Weights of a small transformer language model: 8 layers.
Each number is 50 + 12 x the weight over its row's rms, rounded and kept within 0 to 99. Layers, rows and columns count from 0. The size before them is the row's rms in percent of the matrix's.

# down: layer 3 MLP down (transposed), 768x384, rms 0.151, rows 257-302, columns 96-143
# gate: layer 3 MLP gate, 768x384, rms 0.0711, rows 258-303, columns 96-143
# up: layer 3 MLP up, 768x384, rms 0.0739, rows 258-303, columns 96-143
down257 111:37 34 28 35 58 59 62 48 53 62 67 37 46 57 53 59 46 45 43 24 47 62 73 36 40 53 29 45 26 41 55 48 66 52 45 31 67 57 55 27 68 62 68 32 52 52 39 58
gate258 107:62 59 48 32 60 40 47 29 55 65 66 37 36 44 56 51 49 51 40 33 68 81 41 45 45 64 47 44 57 54 50 56 36 42 43 44 36 57 45 45 49 47 49 51 55 39 49 44
up258 104:68 48 49 32 43 46 59 30 51 28 63 64 43 38 53 69 40 59 56 62 70 60 43 45 41 46 49 46 44 30 58 53 45 43 33 21 60 65 50 61 36 55 61 50 42 48 57 61
down258 110:49 71 65 64 63 49 49 56 66 40 48 53 53 66 52 54 40 60 57 50 74 55 60 56 49 65 58 50 25 23 43 66 72 47 47 56 38 45 62 45 42 60 36 39 55 42 42 39
gate259 093:45 55 67 37 20 63 51 60 50 40 43 64 51 28 44 71 32 52 32 45 49 60 55 44 40 37 49 55 53 49 35 55 60 78 68 76 43 48 38 41 42 35 55 56 52 36 40 51
up259 090:63 32 25 36 52 51 46 69 61 69 26 42 36 43 34 68 67 37 48 61 52 54 45 50 74 28 50 29 40 36 45 43 89 53 50 77 44 51 44 57 38 38 40 45 51 57 52 56
down259 092:57 57 84 30 33 53 58 67 56 49 39 58 54 61 31 48 39 50 64 48 57 55 43 49 50 50 39 58 58 61 41 52 46 50 61 51 56 55 40 48 65 44 49 39 63 58 61 32
gate260 078:43 20 40 42 35 51 47 42 54 35 39 20 38 48 68 52 75 54 55 57 23 32 50 55 71 47 60 60 48 58 61 29 64 36 52 41 52 25 45 72 41 36 33 34 58 57 38 58
up260 083:51 57 53 48 38 57 58 34 55 47 55 46 57 63 59 49 33 39 54 31 81 50 37 44 38 55 53 33 48 34 60 52 37 58 38 47 80 51 49 63 68 73 49 37 50 52 67 53
down260 078:46 34 75 51 61 51 49 72 48 46 50 72 66 52 45 50 46 41 44 51 52 57 48 60 48 62 42 43 48 47 51 54 12 55 54 22 48 30 29 72 35 53 43 47 29 50 49 60
gate261 107:44 49 74 65 49 43 35 49 39 55 49 51 49 52 44 37 49 45 50 63 44 61 49 54 58 66 35 41 45 62 54 53 30 59 29 61 41 55 45 50 78 49 45 43 37 44 73 28
up261 104:60 59 42 41 34 43 52 46 65 79 50 55 30 20 41 49 46 66 58 31 47 57 25 48 47 51 57 43 51 46 45 40 31 62 57 53 59 55 38 45 39 54 48 43 60 50 47 63
down261 101:45 56 39 65 61 58 51 58 43 45 68 44 26 46 48 49 46 57 48 53 47 48 49 69 48 55 56 25 57 38 33 52 45 43 49 26 58 39 21 62 58 38 49 39 56 43 55 47
gate262 083:41 63 39 54 47 54 50 22 64 48 58 39 51 48 64 38 57 46 45 69 45 46 40 54 50 44 37 65 35 74 56 50 74 51 71 59 39 47 55 40 53 77 47 39 51 33 31 71
up262 093:59 62 56 40 57 32 47 02 61 54 48 50 50 38 54 42 39 43 60 49 61 58 52 45 33 40 61 39 52 43 67 34 54 49 55 62 30 48 50 49 43 53 50 54 47 56 50 60
down262 086:44 50 50 61 43 48 59 68 41 33 40 71 68 69 41 67 50 43 44 77 50 43 42 48 34 74 56 50 54 66 60 56 51 26 43 57 40 65 50 55 60 61 27 47 48 21 63 38
gate263 106:42 58 59 44 55 68 77 63 41 28 64 35 58 30 62 71 38 41 49 46 54 43 54 42 46 38 52 30 55 46 27 47 59 49 59 68 56 55 68 52 57 56 62 74 41 53 55 45
up263 106:61 41 31 64 54 43 52 51 51 17 51 27 52 57 42 47 51 57 67 48 57 61 56 55 39 44 64 54 14 31 47 56 41 39 36 57 42 61 65 43 47 51 60 55 52 56 26 40
down263 106:63 77 49 61 56 46 51 36 46 56 47 34 52 52 54 54 44 16 52 55 54 36 38 72 50 54 53 56 47 54 39 32 28 48 35 28 30 57 61 56 50 51 42 83 53 48 62 47
gate264 098:71 50 31 39 58 66 59 67 56 53 54 34 53 60 44 59 60 64 52 46 63 72 59 44 40 51 37 34 44 42 40 35 19 59 67 59 61 43 33 59 52 42 34 48 47 56 54 56
up264 094:59 57 58 44 59 45 60 59 41 63 32 49 57 26 66 60 60 60 48 45 33 54 61 71 32 51 41 69 47 39 30 63 38 67 29 58 40 37 53 47 49 41 58 36 49 56 54 30
down264 095:52 44 55 43 62 46 55 60 52 47 56 47 54 62 49 72 59 45 61 27 45 64 43 46 71 55 47 33 51 47 45 42 44 35 63 53 56 45 58 54 32 59 53 54 56 81 46 45
gate265 069:42 38 60 73 54 42 23 43 50 36 36 53 54 41 30 42 64 44 50 60 66 54 41 51 49 50 45 79 56 53 49 41 55 55 44 45 42 47 45 45 68 45 48 39 59 72 50 57
up265 073:54 51 50 55 53 33 52 64 34 35 23 55 41 45 50 73 43 38 46 45 43 59 62 65 45 54 36 65 36 61 48 52 46 55 46 63 52 48 55 67 48 48 63 64 26 62 28 43
down265 074:40 46 57 58 51 68 44 36 45 52 55 65 54 42 37 26 52 44 55 68 70 67 42 55 42 48 64 65 64 48 43 40 56 70 42 48 40 36 50 29 60 53 44 12 45 69 77 61
gate266 106:77 74 37 60 61 60 22 51 30 40 46 46 73 42 65 52 52 51 33 60 58 25 49 58 53 53 57 46 61 32 60 55 42 46 49 46 50 54 29 23 32 39 54 44 65 70 68 53
up266 105:49 47 58 51 31 38 60 59 51 47 41 70 37 60 46 41 34 59 60 45 38 38 61 41 60 71 45 56 57 45 40 46 43 32 46 55 50 45 44 61 73 41 17 67 58 16 44 36
down266 106:44 72 43 25 45 54 52 50 36 60 44 52 70 52 70 31 45 33 42 80 51 45 45 44 34 54 33 61 56 27 49 43 32 41 39 45 56 59 48 61 41 63 49 80 52 56 45 29
gate267 099:49 59 70 56 56 47 42 56 60 68 57 38 52 49 41 55 46 59 39 43 36 38 46 35 57 44 32 77 34 49 45 43 62 27 31 72 47 70 64 48 50 47 33 27 48 40 51 64
up267 092:40 27 37 58 54 33 30 47 55 54 54 46 55 43 57 38 55 70 39 47 44 29 63 32 52 58 65 65 56 65 63 58 59 56 49 59 66 51 49 65 53 54 39 59 37 43 50 49
down267 097:28 46 45 48 56 41 47 27 39 48 48 65 40 50 54 51 42 35 40 17 50 49 38 38 40 49 27 47 43 55 53 40 66 34 47 71 45 57 49 41 48 41 57 70 41 58 48 52
gate268 104:51 35 39 60 54 48 53 46 52 30 59 85 50 48 55 64 67 56 43 53 37 41 43 44 40 56 40 57 72 39 50 47 61 49 41 52 52 52 68 60 62 56 55 55 49 48 47 60
up268 098:37 63 62 55 61 58 35 68 61 44 62 34 28 20 33 55 43 35 43 59 21 41 33 63 46 31 50 43 55 34 43 33 60 64 44 52 44 50 32 53 71 46 38 55 34 70 38 26
down268 097:55 55 38 65 41 45 54 63 59 47 61 45 56 62 49 62 30 27 50 56 50 60 55 61 31 53 43 49 50 52 54 56 27 61 53 38 36 47 45 65 40 52 64 42 40 55 44 66
gate269 099:64 61 33 64 56 58 70 41 40 60 63 71 58 77 27 48 66 48 54 42 42 53 45 50 57 65 60 34 36 56 39 60 18 47 34 46 44 49 55 41 43 64 47 51 13 33 34 57
up269 095:57 40 65 40 51 53 45 68 52 56 61 32 76 60 63 52 23 58 57 41 55 57 39 43 65 43 27 59 51 53 55 51 51 44 70 33 55 36 62 52 63 52 48 60 50 83 48 62
down269 097:61 62 52 55 48 55 55 41 56 38 50 37 47 56 34 46 33 44 56 32 33 45 42 57 40 38 57 42 52 38 45 37 64 59 60 54 39 43 45 62 53 45 46 59 77 59 49 26
gate270 095:58 68 43 42 61 60 36 57 42 36 44 39 56 51 45 32 55 48 32 43 62 53 49 40 51 52 41 65 45 77 67 68 57 76 52 30 57 35 68 41 55 68 62 51 56 40 42 46
up270 095:56 57 31 47 40 46 20 34 68 64 73 72 61 32 58 47 70 70 51 33 34 40 37 36 54 46 44 62 55 41 52 57 44 58 45 49 41 44 30 35 38 44 52 54 23 42 60 53
down270 096:34 46 42 14 42 48 42 73 46 49 59 20 84 39 53 43 57 55 57 55 29 54 59 34 48 48 49 53 55 45 39 61 58 37 37 61 56 26 50 40 34 44 62 53 64 38 52 49
gate271 103:48 46 32 68 61 34 50 55 62 44 42 60 53 48 36 39 65 68 43 62 63 30 71 52 74 49 34 53 50 64 63 51 51 20 58 41 70 34 76 68 66 42 47 22 58 72 45 39
up271 103:54 24 42 44 49 49 64 60 58 31 75 38 44 46 54 59 63 40 57 48 59 66 58 55 42 53 57 34 60 52 39 53 39 55 67 52 38 45 58 61 62 58 49 68 37 43 35 51
down271 102:59 41 52 44 56 54 37 21 56 43 52 37 78 78 55 56 62 53 67 31 48 47 38 51 59 34 48 52 71 66 49 53 39 59 53 44 35 39 56 50 73 45 49 52 26 45 73 67
gate272 099:67 73 56 48 53 37 53 47 51 42 44 64 57 37 50 69 73 52 52 42 42 50 26 54 45 50 44 41 74 28 43 67 52 42 68 54 32 53 75 56 45 34 56 29 65 52 71 49
up272 099:32 34 56 49 74 47 46 36 47 55 50 31 58 64 59 69 42 47 48 39 61 31 45 44 53 68 60 51 35 59 63 46 40 65 34 41 53 63 53 45 42 50 55 35 46 60 51 45
down272 103:57 35 52 37 48 41 57 32 35 50 50 16 58 41 66 43 45 42 37 59 56 60 41 59 65 36 44 34 21 47 43 47 34 44 57 67 36 52 53 50 53 55 43 25 48 74 34 49
gate273 100:50 49 47 65 67 39 50 38 47 56 43 57 56 43 55 59 24 43 61 51 56 63 23 36 43 75 36 46 43 29 73 62 48 45 41 43 49 65 59 75 64 64 60 38 46 69 42 60
up273 102:45 56 53 48 67 47 46 37 54 50 49 49 63 55 34 57 18 43 53 41 58 66 52 59 49 35 63 54 56 51 39 71 66 59 44 73 38 46 52 54 33 56 31 58 25 60 37 15
down273 101:62 41 66 48 61 59 68 56 64 52 68 60 63 52 48 66 26 39 61 54 39 64 55 69 40 37 35 58 43 64 42 27 44 31 44 47 62 44 47 72 41 47 63 42 48 36 37 39
gate274 087:66 73 37 46 77 25 51 40 47 43 49 40 61 66 24 50 50 58 33 64 37 29 60 41 69 52 53 67 56 62 58 55 37 55 42 41 48 38 47 58 65 25 50 54 26 48 25 33
up274 096:55 51 57 31 54 45 59 54 25 56 46 37 37 50 78 43 42 61 55 27 45 46 46 50 52 78 43 28 46 26 59 59 34 60 66 56 59 73 51 46 52 45 40 47 52 45 51 60
down274 099:58 51 33 32 62 40 54 49 39 40 48 45 60 57 44 54 57 66 32 48 11 47 57 53 53 63 43 50 62 48 61 51 34 39 57 35 56 73 44 60 50 37 48 62 31 39 32 23
gate275 088:54 41 67 61 56 48 43 82 57 54 30 47 63 46 50 55 78 56 32 36 33 52 57 52 63 54 56 36 55 66 51 53 49 46 71 62 58 76 33 37 50 52 46 57 30 56 48 51
up275 095:62 31 64 23 37 44 51 65 73 37 58 45 68 62 37 39 45 60 53 59 48 51 56 31 52 62 65 61 52 59 37 48 58 52 60 54 43 57 58 30 69 64 57 54 75 53 45 44
down275 094:41 52 62 42 56 58 74 33 42 36 70 62 26 44 34 42 46 54 56 50 70 68 42 44 51 59 53 58 47 38 38 45 60 45 71 53 31 57 67 41 53 53 61 27 51 43 54 37
gate276 098:40 54 50 65 52 37 54 46 50 62 54 43 39 58 45 49 62 53 63 53 58 60 38 49 53 42 47 40 56 58 63 75 37 53 66 50 43 61 67 72 57 32 65 64 56 64 39 61
up276 104:67 44 62 36 46 53 39 52 74 43 63 60 29 30 53 51 60 31 56 55 42 65 66 45 53 46 54 56 57 53 65 63 49 21 48 49 34 76 55 38 47 34 30 58 40 49 53 73
down276 102:46 42 47 56 51 71 48 51 56 38 63 56 62 39 30 67 55 46 50 50 59 62 41 56 58 59 44 44 39 62 53 75 40 37 19 60 50 54 62 59 70 59 45 45 32 54 51 42
gate277 103:34 41 53 32 41 62 53 49 41 43 57 58 63 61 43 77 51 52 41 48 46 67 54 39 65 52 70 47 32 62 40 62 32 43 58 45 51 25 53 56 40 41 61 45 45 36 42 38
up277 100:39 49 32 48 60 68 51 58 51 59 43 51 56 45 53 41 69 60 47 40 37 62 54 42 66 81 54 54 87 55 57 42 74 69 45 67 47 58 45 52 78 37 62 48 42 50 68 56
down277 104:38 53 35 57 32 32 58 39 66 26 48 56 50 42 64 45 39 28 60 53 24 68 61 12 51 49 43 36 52 29 55 70 51 63 57 59 64 41 29 25 67 52 48 56 47 63 54 64
gate278 097:30 47 48 59 52 67 65 46 55 39 34 61 51 71 37 51 33 56 56 36 31 67 57 52 50 37 75 50 48 45 55 53 54 41 63 64 51 43 38 55 46 43 13 42 64 65 53 69
up278 096:60 59 40 40 55 60 51 33 68 59 40 40 49 53 60 56 47 47 55 66 49 36 57 53 50 61 61 56 60 54 41 58 56 54 68 53 71 65 67 49 55 48 39 43 57 50 55 50
down278 096:37 42 47 34 61 37 54 58 50 38 36 61 51 63 52 31 71 56 55 49 30 62 44 52 54 74 46 50 67 39 49 46 51 46 28 70 48 47 48 49 43 52 54 66 27 48 60 56
gate279 095:28 45 66 53 60 39 55 49 48 34 26 36 38 47 46 46 56 52 47 37 62 51 51 63 70 64 45 51 32 67 42 59 45 51 24 53 85 41 40 61 37 15 50 33 54 50 35 60
up279 097:41 60 52 55 51 55 30 31 69 58 45 69 58 43 53 43 42 37 55 70 16 58 43 45 51 72 41 61 59 51 42 72 61 51 19 62 39 50 49 38 38 61 57 52 29 44 51 68
down279 099:49 50 51 33 42 44 51 48 64 54 62 64 59 54 67 58 43 62 57 58 54 36 55 40 47 49 45 53 39 37 38 27 71 34 45 58 61 41 69 51 37 29 67 51 48 46 53 31
gate280 099:67 54 61 71 52 65 39 73 51 60 34 39 33 28 60 42 31 42 54 62 58 45 66 56 74 45 43 60 48 60 60 99 43 60 43 57 70 53 55 80 73 38 61 21 65 72 57 46
up280 099:45 44 40 48 46 72 54 51 57 65 33 61 41 59 34 65 38 56 26 57 38 48 46 26 52 48 56 50 57 40 52 48 42 64 54 52 65 56 50 66 57 43 55 54 50 64 58 54
down280 102:62 42 34 56 58 60 55 41 62 50 41 43 36 56 59 55 49 48 66 46 52 38 74 61 44 43 58 54 55 27 34 32 66 49 33 45 54 76 40 66 56 67 55 56 55 33 53 65
gate281 109:59 38 68 49 55 70 44 33 53 45 48 74 31 50 56 48 49 42 59 69 44 64 54 67 49 28 52 42 48 63 67 65 48 55 55 40 49 53 53 62 57 65 41 64 53 45 48 52
up281 105:48 48 71 32 65 53 57 59 27 48 62 36 56 61 46 37 50 75 38 18 53 50 36 32 51 44 52 69 59 34 29 30 50 41 55 41 43 52 47 45 48 33 59 62 26 37 63 61
down281 105:64 49 25 52 33 64 58 63 55 49 46 34 44 52 41 45 54 30 38 53 76 42 54 60 46 38 64 55 48 57 45 53 55 44 35 54 37 48 56 57 46 71 39 59 87 37 54 65
gate282 087:59 52 38 44 69 48 48 55 35 53 46 34 69 54 46 58 66 51 65 42 48 56 43 20 67 56 49 65 39 20 58 56 24 50 45 30 42 52 65 51 53 47 55 68 65 52 46 39
up282 096:51 47 39 43 62 56 55 56 41 34 28 54 31 61 53 47 51 49 66 48 62 51 66 34 45 49 61 44 45 41 52 46 61 68 59 52 35 43 66 54 50 38 55 64 45 64 65 37
down282 092:34 47 55 67 63 24 43 45 56 77 62 58 57 64 55 53 59 49 53 31 40 43 31 55 66 33 44 59 49 25 48 34 46 41 54 41 68 47 60 38 43 48 63 53 63 23 50 51
gate283 096:43 40 68 51 60 49 57 54 56 52 51 38 78 39 37 41 63 39 63 53 58 34 61 75 37 65 48 43 45 53 34 58 52 52 58 54 29 24 40 44 49 61 29 65 56 54 36 58
up283 096:56 60 54 39 27 49 28 38 49 64 59 60 60 75 46 44 42 62 54 39 29 25 33 49 48 53 37 41 37 53 56 52 45 51 39 43 52 26 61 38 63 35 61 55 45 43 61 45
down283 099:34 54 50 51 66 65 52 37 61 53 63 49 43 44 54 56 49 50 58 48 60 49 48 58 62 60 34 47 43 46 47 65 44 60 62 38 48 59 36 41 40 59 60 60 29 56 46 37
gate284 106:53 57 49 52 57 56 58 40 50 46 33 55 39 37 52 37 70 59 65 57 49 34 58 46 63 52 65 63 48 53 33 70 35 48 55 15 45 46 36 41 31 52 64 34 35 36 64 33
up284 105:55 46 47 51 57 25 47 43 51 22 47 42 56 60 43 29 44 59 62 52 65 21 66 47 13 48 55 52 54 47 44 50 62 36 61 48 33 47 59 58 12 48 42 63 55 31 57 64
down284 101:49 44 74 47 56 65 37 50 31 57 55 41 21 57 71 43 44 42 63 73 63 49 32 49 56 66 42 41 42 56 66 41 40 36 54 49 32 53 48 69 64 61 48 39 53 48 70 50
gate285 102:55 28 60 68 51 45 60 51 45 49 51 31 51 54 42 48 43 64 45 76 48 50 35 46 37 54 60 47 53 64 54 46 36 44 63 43 49 57 53 44 61 42 65 65 61 80 45 68
up285 105:55 40 44 31 68 29 54 36 65 55 64 38 40 44 35 64 55 58 52 53 56 41 71 67 69 62 47 62 52 43 47 32 50 46 45 47 61 42 51 45 61 43 52 46 62 47 40 62
down285 103:30 51 44 61 66 56 50 78 72 64 43 40 44 42 67 34 37 34 53 63 60 31 38 40 65 46 71 34 52 55 41 61 42 37 48 40 50 47 59 27 55 47 60 48 50 56 47 38
gate286 081:62 49 72 63 51 56 54 62 72 47 42 60 51 61 56 54 45 56 49 41 51 21 47 59 60 63 33 48 58 33 60 59 45 42 67 55 56 29 60 71 72 64 51 71 31 49 39 62
up286 085:29 39 55 34 65 61 43 50 46 40 67 52 42 53 59 44 67 69 45 46 47 46 52 43 46 37 31 60 56 53 75 42 62 60 70 51 51 50 45 52 42 60 32 36 48 39 55 51
down286 084:52 32 43 65 47 50 41 52 42 35 65 46 26 51 64 40 59 59 48 88 49 33 55 34 63 47 64 46 32 58 36 54 69 46 52 33 52 45 57 41 59 44 77 25 51 48 62 61
gate287 097:42 42 49 60 73 42 62 66 56 33 54 26 48 55 52 71 48 69 64 45 72 49 73 34 56 70 58 69 61 56 25 40 55 50 63 63 54 66 57 40 48 59 34 41 65 73 34 47
up287 098:59 53 53 47 55 49 58 48 58 50 53 40 60 50 49 58 61 54 52 64 55 51 46 43 51 57 33 46 47 36 51 33 57 44 55 74 59 57 21 46 50 57 49 49 59 45 54 54
down287 099:56 20 56 63 52 49 50 48 37 30 60 58 39 45 54 56 54 28 65 45 50 54 46 28 63 60 35 59 70 50 39 46 58 36 77 52 57 49 31 48 59 50 43 44 53 59 54 43
gate288 105:54 32 48 56 45 45 50 49 29 56 60 51 42 32 64 51 58 55 51 56 36 67 77 48 46 51 52 60 38 78 37 70 49 43 52 30 71 50 33 18 44 45 51 39 51 56 63 40
up288 101:61 53 51 51 65 49 67 60 44 46 51 53 24 52 70 62 31 72 39 54 49 37 53 69 48 55 52 57 63 25 67 29 55 75 41 52 30 46 72 45 65 49 34 56 54 40 47 56
down288 104:47 59 52 56 42 40 38 48 36 56 35 53 64 44 65 53 48 46 45 51 51 50 61 40 56 32 51 73 55 60 48 45 46 69 78 40 51 61 50 36 54 46 40 60 42 50 76 62
gate289 111:49 51 26 32 59 49 31 54 77 31 34 42 49 55 71 43 48 30 37 34 53 65 54 44 67 23 42 60 41 44 49 43 43 65 56 57 55 70 61 36 60 46 58 58 72 61 47 59
up289 105:47 40 36 41 60 51 47 40 44 80 60 31 69 55 49 61 48 38 44 64 34 50 37 54 42 40 29 30 47 38 49 37 54 62 49 70 53 54 42 68 61 43 40 46 59 61 61 62
down289 106:55 46 45 66 49 41 58 33 56 56 31 44 54 45 30 47 48 38 36 52 45 69 87 45 56 48 21 45 66 48 70 21 56 59 33 68 34 32 61 66 52 55 33 41 65 51 61 54
gate290 113:83 36 20 40 70 54 36 64 49 41 49 46 35 27 39 46 55 48 32 47 47 38 51 46 56 72 45 34 53 34 57 54 59 46 53 40 47 50 28 73 53 37 42 58 48 49 34 68
up290 114:61 50 73 45 51 43 49 50 52 60 44 43 52 50 35 56 44 31 58 48 61 52 53 58 68 50 45 31 28 37 68 51 50 42 60 46 69 51 52 49 33 52 78 56 60 54 53 41
down290 109:70 38 49 60 49 46 46 33 43 50 46 48 43 48 66 42 54 53 33 67 80 61 32 55 38 37 49 62 56 53 57 50 50 34 44 55 59 60 47 50 39 50 48 46 57 65 50 56
gate291 097:70 46 48 70 55 53 68 43 22 40 34 27 39 53 37 42 64 38 53 52 71 53 38 52 40 50 74 61 53 59 53 57 49 52 59 45 44 51 61 56 45 48 52 61 50 40 60 58
up291 095:61 49 56 38 73 26 61 42 50 51 60 60 34 48 53 60 40 41 45 42 49 48 65 42 27 41 31 35 60 42 44 41 48 40 40 53 57 56 44 51 79 61 40 47 73 33 51 42
down291 097:49 35 50 63 61 49 57 61 48 58 61 57 49 53 56 54 54 15 21 49 50 53 31 43 52 38 52 28 31 51 48 48 34 19 38 27 44 51 55 68 32 43 49 52 54 43 50 48
gate292 109:62 27 51 54 47 51 53 41 61 39 63 56 34 48 41 53 46 51 49 54 31 79 71 65 53 59 61 36 40 51 58 78 57 33 46 45 62 50 56 56 40 51 45 47 33 43 63 52
up292 108:58 47 64 41 67 20 74 55 60 51 62 61 52 40 39 45 52 53 57 45 49 73 45 56 34 63 50 35 38 27 59 46 33 54 59 36 54 66 62 40 47 53 72 36 58 73 45 54
down292 109:48 57 37 53 61 38 41 34 41 53 57 38 41 35 53 26 48 48 50 46 48 47 38 54 34 68 69 47 65 42 57 61 41 43 41 56 55 59 35 54 77 47 51 43 70 58 52 65
gate293 104:46 57 49 60 58 55 57 51 47 60 44 39 59 52 27 66 35 71 45 41 42 55 48 33 57 38 49 53 64 45 55 61 58 58 48 67 38 41 60 54 41 47 63 45 31 53 67 64
up293 098:58 32 48 41 40 59 48 59 41 51 58 58 39 39 30 46 68 59 83 54 29 52 22 46 51 56 61 34 29 42 35 51 48 50 38 55 47 59 44 69 53 52 49 50 54 34 35 50
down293 103:44 52 44 88 47 80 63 72 60 36 40 35 45 30 33 64 42 79 47 59 60 46 40 44 52 47 46 60 55 49 61 44 46 50 57 65 43 59 48 36 42 40 44 41 32 44 43 51
gate294 109:73 58 33 42 24 36 27 57 48 64 39 45 44 42 36 66 57 57 68 33 59 48 60 62 47 53 30 56 50 47 44 73 54 56 76 58 48 37 43 62 67 33 50 39 42 50 24 54
up294 102:45 36 39 42 47 47 56 31 46 53 42 64 60 54 03 52 52 47 40 67 64 40 49 51 53 51 61 42 53 23 40 36 55 53 55 49 66 38 50 51 54 36 59 56 38 47 54 38
down294 101:68 57 49 51 52 40 58 63 38 55 47 48 55 50 47 48 23 50 41 40 68 45 49 69 45 39 84 39 53 55 32 46 58 61 48 52 56 46 59 50 60 45 22 64 84 31 54 60
gate295 092:22 57 47 53 37 68 44 38 65 60 44 63 59 45 46 38 44 47 40 48 70 95 58 78 64 43 55 54 33 39 53 38 58 57 30 44 32 50 43 30 66 43 41 49 40 43 40 60
up295 097:42 41 51 55 59 55 43 48 56 62 62 63 60 32 53 68 58 51 52 45 53 64 48 61 41 60 40 20 41 61 61 86 47 47 52 54 55 54 35 50 68 52 65 58 42 59 67 63
down295 096:53 54 36 51 38 49 56 49 53 44 39 62 44 67 67 41 44 51 73 59 61 63 53 63 33 46 56 48 48 63 57 48 40 47 38 23 45 40 32 69 30 40 42 54 45 52 52 58
gate296 074:37 54 34 70 58 50 64 12 24 27 52 38 50 28 46 48 61 56 49 39 67 47 46 71 32 58 34 53 52 62 56 38 49 51 47 50 70 42 57 65 57 43 51 16 59 48 55 44
up296 083:29 56 63 64 66 45 49 66 30 37 38 59 50 42 66 38 41 55 41 39 42 54 51 55 40 67 44 67 43 44 59 52 71 47 25 40 56 62 38 66 44 66 51 52 59 29 46 68
down296 070:43 57 55 55 40 56 46 37 68 49 55 46 49 42 50 68 57 56 73 65 43 52 55 28 47 46 46 37 63 49 45 29 36 57 57 55 51 46 51 33 48 55 79 60 42 52 71 52
gate297 092:48 46 44 17 58 46 49 52 49 24 55 55 57 52 27 55 49 51 39 64 49 45 69 43 62 49 21 60 76 60 46 57 47 59 38 39 51 52 49 34 35 42 52 37 50 45 45 51
up297 095:44 49 46 54 49 35 57 43 38 53 48 49 40 70 38 41 35 57 44 50 40 34 66 54 41 45 62 38 49 43 30 36 47 64 25 45 45 57 35 45 59 67 43 67 39 28 71 51
down297 094:47 64 55 69 43 40 38 32 41 35 47 37 35 43 32 48 47 59 59 52 62 50 28 60 45 46 45 64 31 23 78 68 44 76 60 42 46 59 48 51 49 42 51 56 55 44 69 35
gate298 095:50 40 76 38 41 46 38 54 53 53 38 27 57 51 60 43 64 31 64 44 60 40 70 38 45 43 53 62 44 57 58 55 31 47 35 63 41 45 63 41 48 27 46 38 31 44 49 39
up298 100:48 47 41 65 21 45 38 35 67 52 64 67 36 54 56 51 44 51 37 66 18 68 45 59 43 53 52 60 53 45 54 59 39 37 47 39 36 62 34 23 76 44 48 36 46 54 77 56
down298 100:47 56 50 57 51 41 26 34 59 39 41 56 66 73 52 48 41 38 47 75 56 46 51 55 61 51 38 75 60 53 53 70 62 50 37 60 38 37 52 58 41 34 53 55 43 29 69 55
gate299 104:34 43 38 36 65 56 51 71 44 56 51 62 50 45 63 51 45 55 54 10 69 25 40 69 47 51 71 62 41 54 47 54 36 37 52 58 58 34 76 46 54 41 59 39 38 43 48 63
up299 112:63 50 59 46 54 46 18 42 38 62 59 51 34 61 47 45 42 51 41 70 46 43 56 31 52 14 49 45 54 45 29 55 44 49 73 48 45 66 49 48 44 59 67 55 82 39 78 57
down299 104:41 52 48 58 30 59 33 46 23 21 43 47 41 69 38 59 70 38 43 59 19 52 67 31 42 09 51 37 75 54 55 58 45 39 53 38 46 57 38 52 46 55 63 73 44 42 34 49
gate300 097:55 78 34 60 57 43 43 57 55 45 60 50 49 36 48 54 45 45 54 52 06 74 58 42 31 66 70 50 27 66 60 66 59 60 55 55 39 55 57 52 42 29 72 34 45 50 62 36
up300 099:43 39 44 41 55 43 50 40 62 47 69 55 47 36 64 52 60 54 43 57 70 52 67 57 44 43 34 36 53 60 58 58 45 46 67 40 55 43 32 46 58 49 45 61 43 89 57 48
down300 101:59 50 53 72 44 56 67 57 49 36 66 42 49 65 42 43 56 35 34 53 49 64 53 24 35 54 56 37 55 52 47 45 64 52 36 78 46 76 53 52 43 44 55 33 50 36 55 19
gate301 109:53 31 55 20 66 48 46 61 40 54 28 58 53 59 34 50 54 65 41 50 55 40 69 51 52 67 55 60 49 53 48 55 52 47 65 39 58 52 38 67 64 52 56 74 50 37 63 24
up301 097:56 59 45 47 24 63 59 55 37 55 52 52 63 42 41 48 57 29 43 31 58 46 63 44 47 24 54 48 28 56 58 57 91 58 44 59 49 83 49 32 46 61 61 57 65 66 57 65
down301 101:40 71 55 53 67 45 34 54 41 67 38 76 63 64 52 47 55 56 45 47 34 64 40 59 42 60 54 61 50 32 64 47 32 66 30 56 53 33 46 72 59 42 56 69 37 37 56 63
gate302 103:48 23 45 47 78 59 51 68 29 45 39 39 40 55 61 54 61 49 30 40 44 65 49 52 54 55 55 70 58 56 64 51 50 42 70 60 66 52 27 41 48 64 68 31 66 39 44 60
up302 103:48 38 48 53 44 80 57 55 76 51 71 49 29 61 42 33 56 22 75 49 43 58 47 47 53 50 43 18 48 52 51 46 56 39 49 45 48 47 65 63 66 41 44 33 84 59 40 40
down302 104:68 56 31 54 33 62 44 35 58 56 49 53 54 40 46 39 43 31 52 52 52 29 45 71 45 71 44 47 45 25 64 39 57 43 53 62 43 52 44 82 37 65 34 47 62 45 31 41
gate303 103:43 45 37 53 37 49 55 51 50 67 51 34 60 69 54 59 51 65 61 48 33 28 49 63 62 27 47 59 56 48 27 62 32 42 47 39 58 51 76 45 62 53 44 57 29 41 55 58
up303 104:68 56 52 47 48 45 46 57 60 53 66 49 41 19 41 63 45 35 30 50 51 63 42 52 26 59 39 37 57 36 62 36 51 46 61 26 72 28 24 44 38 37 50 48 46 49 67 60